From a checkpoint of a small transformer trained on Wikipedia.
Size: MLP 384 tanh GELU, vocabulary 8192, 1.91M parameters.
Architecture: learned positions, no biases in attention or MLP, tied embeddings, attention and MLP in parallel.
Training: a variant of SOAP for these matrices, 4334 steps.
Each number is 128 + 24 x the weight over its row's rms, rounded and kept within 0 to 255. Layers, rows and columns count from 0. Numbers have three digits each. The size before them is the row's rms in percent of the matrix's.

# down: layer 3 MLP down (transposed), 384x96, rms 0.18, rows 228-259, columns 0-95
# up: layer 3 MLP up, 384x96, rms 0.227, rows 229-260, columns 0-95
down228 101:126116085139092101116098124129118180130108114170144126115099087169106128140164069126113126125147123155136123162131139111139143120155056143129101116151098170133117145118140143151140134124141150117101095112137143098142109139142091067104096171155104130107113113136103138143101134151129170115
up229 103:109124119094120101113129160106135120168140157118116123161105137157107096141089108104157077117115138105120124180144121128152149145109098143088139161108129093164135144102179069162105158118125176127143135093110086119110149095110112113152118130119130143126154108134135158139106186122123116130
down229 092:122096107127106118103153134122092120106127092099115127109118123130113163126114111148111157133135124158112118090062148112080136135127166145126159087144140151096144102161086157130101170122091164129129090134136161132141084098148144159139161133099117136132162090143113076106162124132136119144
up230 106:134144103092142157078126110100162084123121147117120112088126150122095119090125128128117144102180122094115161108111140123118109055124155125140151136098169160151135115157104098142107122131147096101114161148160138168135136084112094126098133135136110157149136162144125120107127096160154105137
down230 100:102161085134093115079147111122156166147179139161128148115139117132130134108114142083141118124094114110125129065129145109105040110142125112126135150124062139123114129098137142133136153139113121147142141130132134133132122101165106089143118099073144130137114175144130127096129115128133114144
up231 106:113136100093108129114134131147143107148098118130121113155135093117090150123142125130108182121082130155113098143152130160155130146146168098113114118075157112162120177152064152132118114117133153136112116157141115064146152118125116134083169119160135084103123137107130134117108102125152132096
down231 108:122089140110128167167120123134127124146193107132132137146125136161118144182136097118156145138141125115091083124109143100167106113120129124140148095116170157141151116125121101165101088125129104160115112099119118127107147117144151140136126152079167089148129112129160177187125154154140150111
up232 092:145188158132134112154126114142120154098132125140126085177118104150121141109121186110109115114090165140105111147137179097136087133098109151100105164129124156188136132117128154124118156131155142126123112120122086163162104107124152166139152109165131089111126124111115135141138089136123114164
down232 098:126107092128126172085083127120122140150133139168087135083108126111166154120124106092123150139136163112151149134100118113101169091098138110121136115106160104122129184154062111118120153110116133141156166150126134091180109135152141120117114144123143146143122098145103113133100149093140153114
up233 085:123152125129163129146087145143145169128118144161135108095156142144144133130129094146142097165134135085112149131135156116136132138079142112118153114130085136159127107136128127127165128163149142118102070088122087184108092114124106156149113104119155138133117106159176138143086081153134098103
down233 093:127136119102097115128140141135121146142121134086125144135059126136100131161139193096173081107104095114165119125097159152130169148113093185139119152139144110098134117151142124104121121120168135133170171136130122106141171123123124084120114146142136138118130136083160173103133127122121144128
up234 114:111139114105114169071101177095116137156125120132111120094129096099157131140148151139155097153108100133152107163096143154173075149130134156132111117135171122118108122177118134159120155124158122156115160144157117140174095128097114143143139152121164117121135165090147106152102139100141141132
down234 106:134168159147111138140112168127153108125099115148133132167123143124164146110114078119150125124121113155122104134086122121142101094108113136119134084131123087131133102140100146145140147143171113121154164100125171090159133096173140095201138123130119135124083111113152110152080101157118102128
up235 103:153119074145115122136140128151140144124114126188179172125126108107116150154114116106126119131143151136081146136144145109110126104129099111116158119137125128079156143153074143125083143120151106178093107090177091126137114152150111119135130151140171135159115095104128095128104089139129152134
down235 095:125103150112150097137086123117096131124124119126089104122133127134178136146173128136146108144140107155138142099157107085090130124115164097171121139149108119109119095080104136137136128155150140103087153124148149161110088138145106115053146119114111111121151179161142160133142157121107136162
up236 107:148116136149147117144136164114090123102162124140106141116143103125107129150130147111102123099143103116128150095159134102113105122105111140153207120122142125125118122137116106087113090148110185143146151163154092135172126168184126097121132143148131112127084127120142133088100091085113139161
down236 104:097122149168145156170099137093108135114159107092136129140146155141138091148124110139160132145116095154121116120109134148110133099127162099176136135151113140160102109125102181160093109149122161102105143116175154130155114131147175103105128146146107149157125153144100089066106130132124143144
up237 098:119088155130112121101136110136173176087133169154094111122131120081092124167091103145142121130144109110158139159138102168136092076132157120143145176115123098126160132143155139123109155135140115185127105160132142147149157151141097127130123123130124084118138136126114116148102164099111141093
down237 093:116086099165171098164116110119130132178096135175108122129121129108144101119112151119122163107150153136102144138149105139178107097138114149106125118090132136182109123111163142120119134124123164126107092159119118123137175086181105110146152150121124126179149163130118143136133148159111144097
up238 087:110149125100090134134131085126132106115116116107078127124100173069124092115086142126118138108070146135099132104164125127147088163111146136121126106095126162104159147112152111091103103137135127183167124175111127120126168158140122140122142185132129143133130123132112102117149144154136151149
down238 091:130129127160156089134113115140141126098112134106082095109119191135161127107125087078130162115171126110111137094136164144109150094138086115118083151112136132151093154143170087110112129124151149121147121095124107141100102136134156150144115151080154117151093135116178128113124130109125108116
up239 095:110126078125143130143125113175154147115122178134147119111091121117101130132137125074158115136165157093122106180110127137132122142132146180107126100161151120175112088119121081126078122176131142160158127112149090113116123132115126154097094110128102108150119118091145142142113146126121166108
down239 100:098146131144127112102132154121111091119164110134170160113144143090127195133153098115132134089093129113141175116145134107137094138136132103122091159144163131112112165109092175118131081125082105151159122133146168117116173125104118143110131146106133114142138121180091116144136136156114113109
up240 105:158124149112132128117078166110153095159167078136128134132156161102149123091138162172117116171176149098083077118102103168103118123085133182115136145122098136143139135120119104146158134117139105088182152132101126136151123139097127134119113118126139143129135112126141141096118153130134143141
down240 107:171166121142106145112143121158111103079107099147116136161137131145140114103143178187171140128086080140087181147141100137092154145138161121126112146111167122152114154133097125085121118102139119144117110107135138118143133130132094161129095190092130130131108117138105101135140129123136140125
up241 094:131122172126122134143108154119093142129125144140125131099156130113081139138097159142128107096124119167072152150150124065092106124064100131099159130125129130131124100167088128097099141147159164155130141074121155137124178123127107089130116115156133121116081113112132126148129100106125116118
down241 097:081106123111116079149118130114118124093117136098133113131106135147140112124109156117140143111120113091149100121096156160138134127119133132152080125157155117157097128108084192134129101140151148148104106188123114135152102144082160131133103117148156113140127169139109137091133142126150202143
up242 095:109101141107143148108123146112165084098133128089139110085171108098099127136127124162137126136102114141107114094128096172127115167122126109167166082124115139154122184124133124146137103102129145114154143154112111090134117120116100111148123153127175121119132130173160139098074150129153089164
down242 101:130190103153117120159154132131158145131146123191145124133120131142172169166135176095164137097122126121159123119171153110114125115125085121120144156117150078132160179082110124143102066127118146159141124110147124145137136107141099128166111119132106116120136107098140136153128130107107122117
up243 053:135116128110109097104142147102141094103114160186140133146146108134105105125139110190093097093122164141090109124124118136174145117111121149148106120117144113148120088151141106095074115098127128125114089157098121107141119127126130099097173097116120155128160145120143151154130098143118070157
down243 072:159171158124103112147119111126128130153105101031113147121145144084107152124147120126131159133131127143163132112130144080105172146165124135137139142118108154124110131152132172123098125148130126115143184120160093123121100136144115169134134126138133107138106135119101131095121189108153164107
up244 080:108130118099110144133187154112109128134108148136111136140111128077138159128086122122128139132114104116149108094151062158132139112097136129176130145156128097099143102108108115136102062097137142123162120124152137105137109087100108147099116155155145115143136157108163114132145166187127140146
down244 090:120097135167096121167116117113082133109104105097153128134124147122121089120136179105129118164127127145118115181142107097111188109095152104124134123110102122147129067125137129166147118125126134170116121110141171178109143122115098139093111113138136101099088167146097117124130126126091109101
up245 090:129123132100105151143102132082158107133138102150080093097133095130131101130168164160102124124137118146110095095168119117124168172134114117098084113116129142102164141140173117124138128110144119176078102123154145149167148101134136157113145150153119119109164165138084119157136130129155141118
down245 088:110145090132094118148134116127114144098146153134152105105133130154100167151153105105136144107147138114140134130117159143144109151108141128135115123129116102158135113062074119075084153141148135157143097142118137114160138125128135192133083125114145144111083117141095111128124070182146147150
up246 100:115148126105105155121119128141142112169163107143133140131094089097121131123145134118120127149112121140080106131156115128128124138133130144134104157066108134141154173158120139077074079129107162131149074137158098140170124168108152153124121142159087118119110121119127119165127118089089167128
down246 102:096143147171131115168131119081177127108170116113169117138140123142176100163170135107101155128115109152104135148083113132111130144156134143113124136155108144160159108127166132136091142155152111178136150136135141134119091092110126160115102133122133102132119146157113122111081138079139085127
up247 102:080116134088125163097123140132152141156099141110129158117134089118132147124136113129125134164154099155122113139168071162122106074164130153171186118114066131140107166142121125100122106106124139130126120122128145136145147113114131157142081126140144173108122121142159136138121167150133133079
down247 097:082166148130146118160133115186119140168105137146160155158116119107173135104146150099129137173114114164104092131140103119088107104153141141154147087144100090110177122110170149095125117135089129134164138124077134106152111124155092121151116136119148117140116149110114117124124110122099096120
up248 103:142139097135063169096135089117121095143099188157144123125155069121101147131144137103121147108100127135133108090150159149141134125125134124112094132136141122112067125136109137120138119141115148141097189122134096146124141144162159105142156135117108163117116113134132085185126105109109133134
down248 097:139143101095162115109113128102155120096135132114134150103113110111138146142142132118068132094144108127140169144166093125134118159139102133138165135113144156119126153104107167138080113164113133111107118147111167107127159157085141146119105084091083165160116106171115127131158156121137100170
up249 095:114121124121143133127139129057137129152132155116139131128096129105163174106107118064144137146133135171081147136120096111185182138143153169179124103121103138113119130130171145161114100126135148146145115150146107126125119093127131112084148109128079100104103123115095150128124138153132117133
down249 105:115154116129115156157068110143114131140119153151143122138118175122111121141122138158136106134101104113125144160131171128126180106082126104055110134129131154149169134141123098149117118141103103132130109142136096177079095158111118140149084109123142102124162144188146120129144144138123129093
up250 091:122139078164096135089100084142131123127158114110133079111136103161115119154143055113138113138141101129144111140150091131129133132136139124138114130143168143131175110117122103128138198082124121122111143182129156144141128164139129154190146136127153155123129143145121116139094143154121094121
down250 094:132104198139124112126087145115113149180099164127147121119136106109123120113091139116099159151115136086124201137141147181123108120130126112120152156113163124131111134113109133098114125138134114143130113091123113135097086170091116090117147160148102143115136087117106132161138114114097157096
up251 100:083097172150121099150125135175109154070097168123147182109131140100144162106113155142109160141101130141115153113165110147110109159142157130175096116192153145134142101129091099089125144093135128117154130099135129123128143155136125142113135165124110145134126158127127109128113084132121145133
down251 142:124132121114132145090124122090148125171161105184115098142125112173125154129148131174132125134149147089128086125108129162115158126104123149152155156077097099146106153150090123170156154132097147097099147166148118150159158137133126125132101118140102150105149106135149129134137194107117116123
up252 108:092137107093140144180079140131141140129107145122140115138105119167129160146165089134102139093121112125151131129164116141155132101070119160142159181139122118146094132104121142110122142117170126137119165106136137119145097143146121108114152079092127089159149095131128098120151068134156137112
down252 109:163141151145129165076118123131179134095130164195117088101109143092094067122100142097137152120107137099107111125103123117131109130103121143142118124098132154159150120129093148135101089115169110116101086108165113098136148125098106106145160141129118141100109113109106126117131155129147110149
up253 088:087110107125154136154125126121130121129151107093072086121150099101138144143151119162103198121126134154108127124119138120141104141106121158155140105122135129105127132114089134086121154146126151166130127116108105149067122132126098120080173095105143153128147164078162145142140131175139119105
down253 099:145087126138182129112135116133145137136114106108135106129111160065102099124130105074103139114148056121093084127119152118098138160168181134089145090147145121139143126126135134141141145145163146133119103099128128114118137106135138153140135118137146126131120166105140105102182146094115155093
up254 096:095158120134135132151149077113148162093095129124143143117131123177100141101082147145128161133105170175124144128188161165102119116116154148111111094109161165182155145105137131112115141126151144141129153110163127153118102128098119138128094108169149155155139110127110143139116115131128175123
down254 095:161066104133109142089085162101143123161125152165134116115149106130163135152159106112160081138126097122159082121080063123139106141123146145124150132138131140082121135110132098180144138127132103103161141135128162107171151138154113123112141116113145096117142128152153139136105148136123103116
up255 093:122091140156106133129147113150148120109128158131127121141126124125176136160123129162122093109120156175136110136110093157100136136153135087160141143161138136161108129161150177159122141080142175117134132119137132138144083136124109095122118095139143097152143115182122079115068135135160088113
down255 095:106098098118139136097118135136110082148077145143094106097148121113121101140144099133082105083143100129138132090141159173166078112106121139147142130111099168131149147081147119142150168158134140092122098156111074135125128128147165155155115138157149138139129120141135098095132098142130136140
up256 096:146174097157134161095087084143134112093135120125120158123128093118138166150138137085134129082126130121111114067110122151135141105118128143165138175065161104117159140152124114153150117145159132120152150128137096089152141122129141100123159112162135107099152086120121129124146138133123098169
down256 086:167124166139144115124102135112098131116105142160132112167100125138144117146149081175148145154105123099126125176147178099123138088113110157100136087119104127148142132142157130127139174157153172143163142102112163155122149139097137177119104136092095107121132137150089136151116139091111122103
up257 091:116147139126142146136102116157150106145120128107115109095157068114105113100151116093148147130092095119116134151136078128171127130128107132119107121111131084115165131089129084079133148154102124155156153190145170163170118129107123143123091101104130156095130121169130112132132155120136149143
down257 091:156117132139132116145120112110118117088134101153121161155143072151096119112103118096093134109191137109094128141115128144084105138146115124144127121102129109163142085114167133135146134101144123100127119121143125181154066159127160105148165147160128128106138113093109119091103083148109157114
up258 103:160134130126089127119050161113135126140160161160173129120127115097147104117126083154096130156109141144153082119177142119120165127099115128126135141107082071140147209114115147128163120104117141132122138159140155122103142123154131124113148129155134081121123134131137137131129126143122106124
down258 108:160124116094124178140139135103179139085139107140103171079150127159114132135120151097143102124161089103162132140140123100126127142158124104139189116142133113120108086093122149165099099158114108149137103086137113126087169105123125122131121141108095124156133102160176112141118124121137133153
up259 087:166109122127178116113135119099085111147108111107135143124122104152117161166103131132142145132153133129143092109118092134129137117113181153138130153086105140137132086133124140082143084098130153105139137118097162160134086134112135109133156165116151121136138114131095094119086083133094058126
down259 092:097158122094160102110171135157126116159100116114132104132118103133148125167118105137120093140147115107127177157140113106143179125150153127104139068127152141120174134133150128127120187152086107180100176122140101130139118158119141142119086144111119126132137160101131121108135169116140152096
up260 100:092112117126123121137109152112136098124141082136162139171114102085113144103124076128090130141116162117111131063130118124145131126125114142181122135091138136105154160175157136134188110132103145133131140161155151100133105133129123101174135141142133151077105103161129166154139092123127142123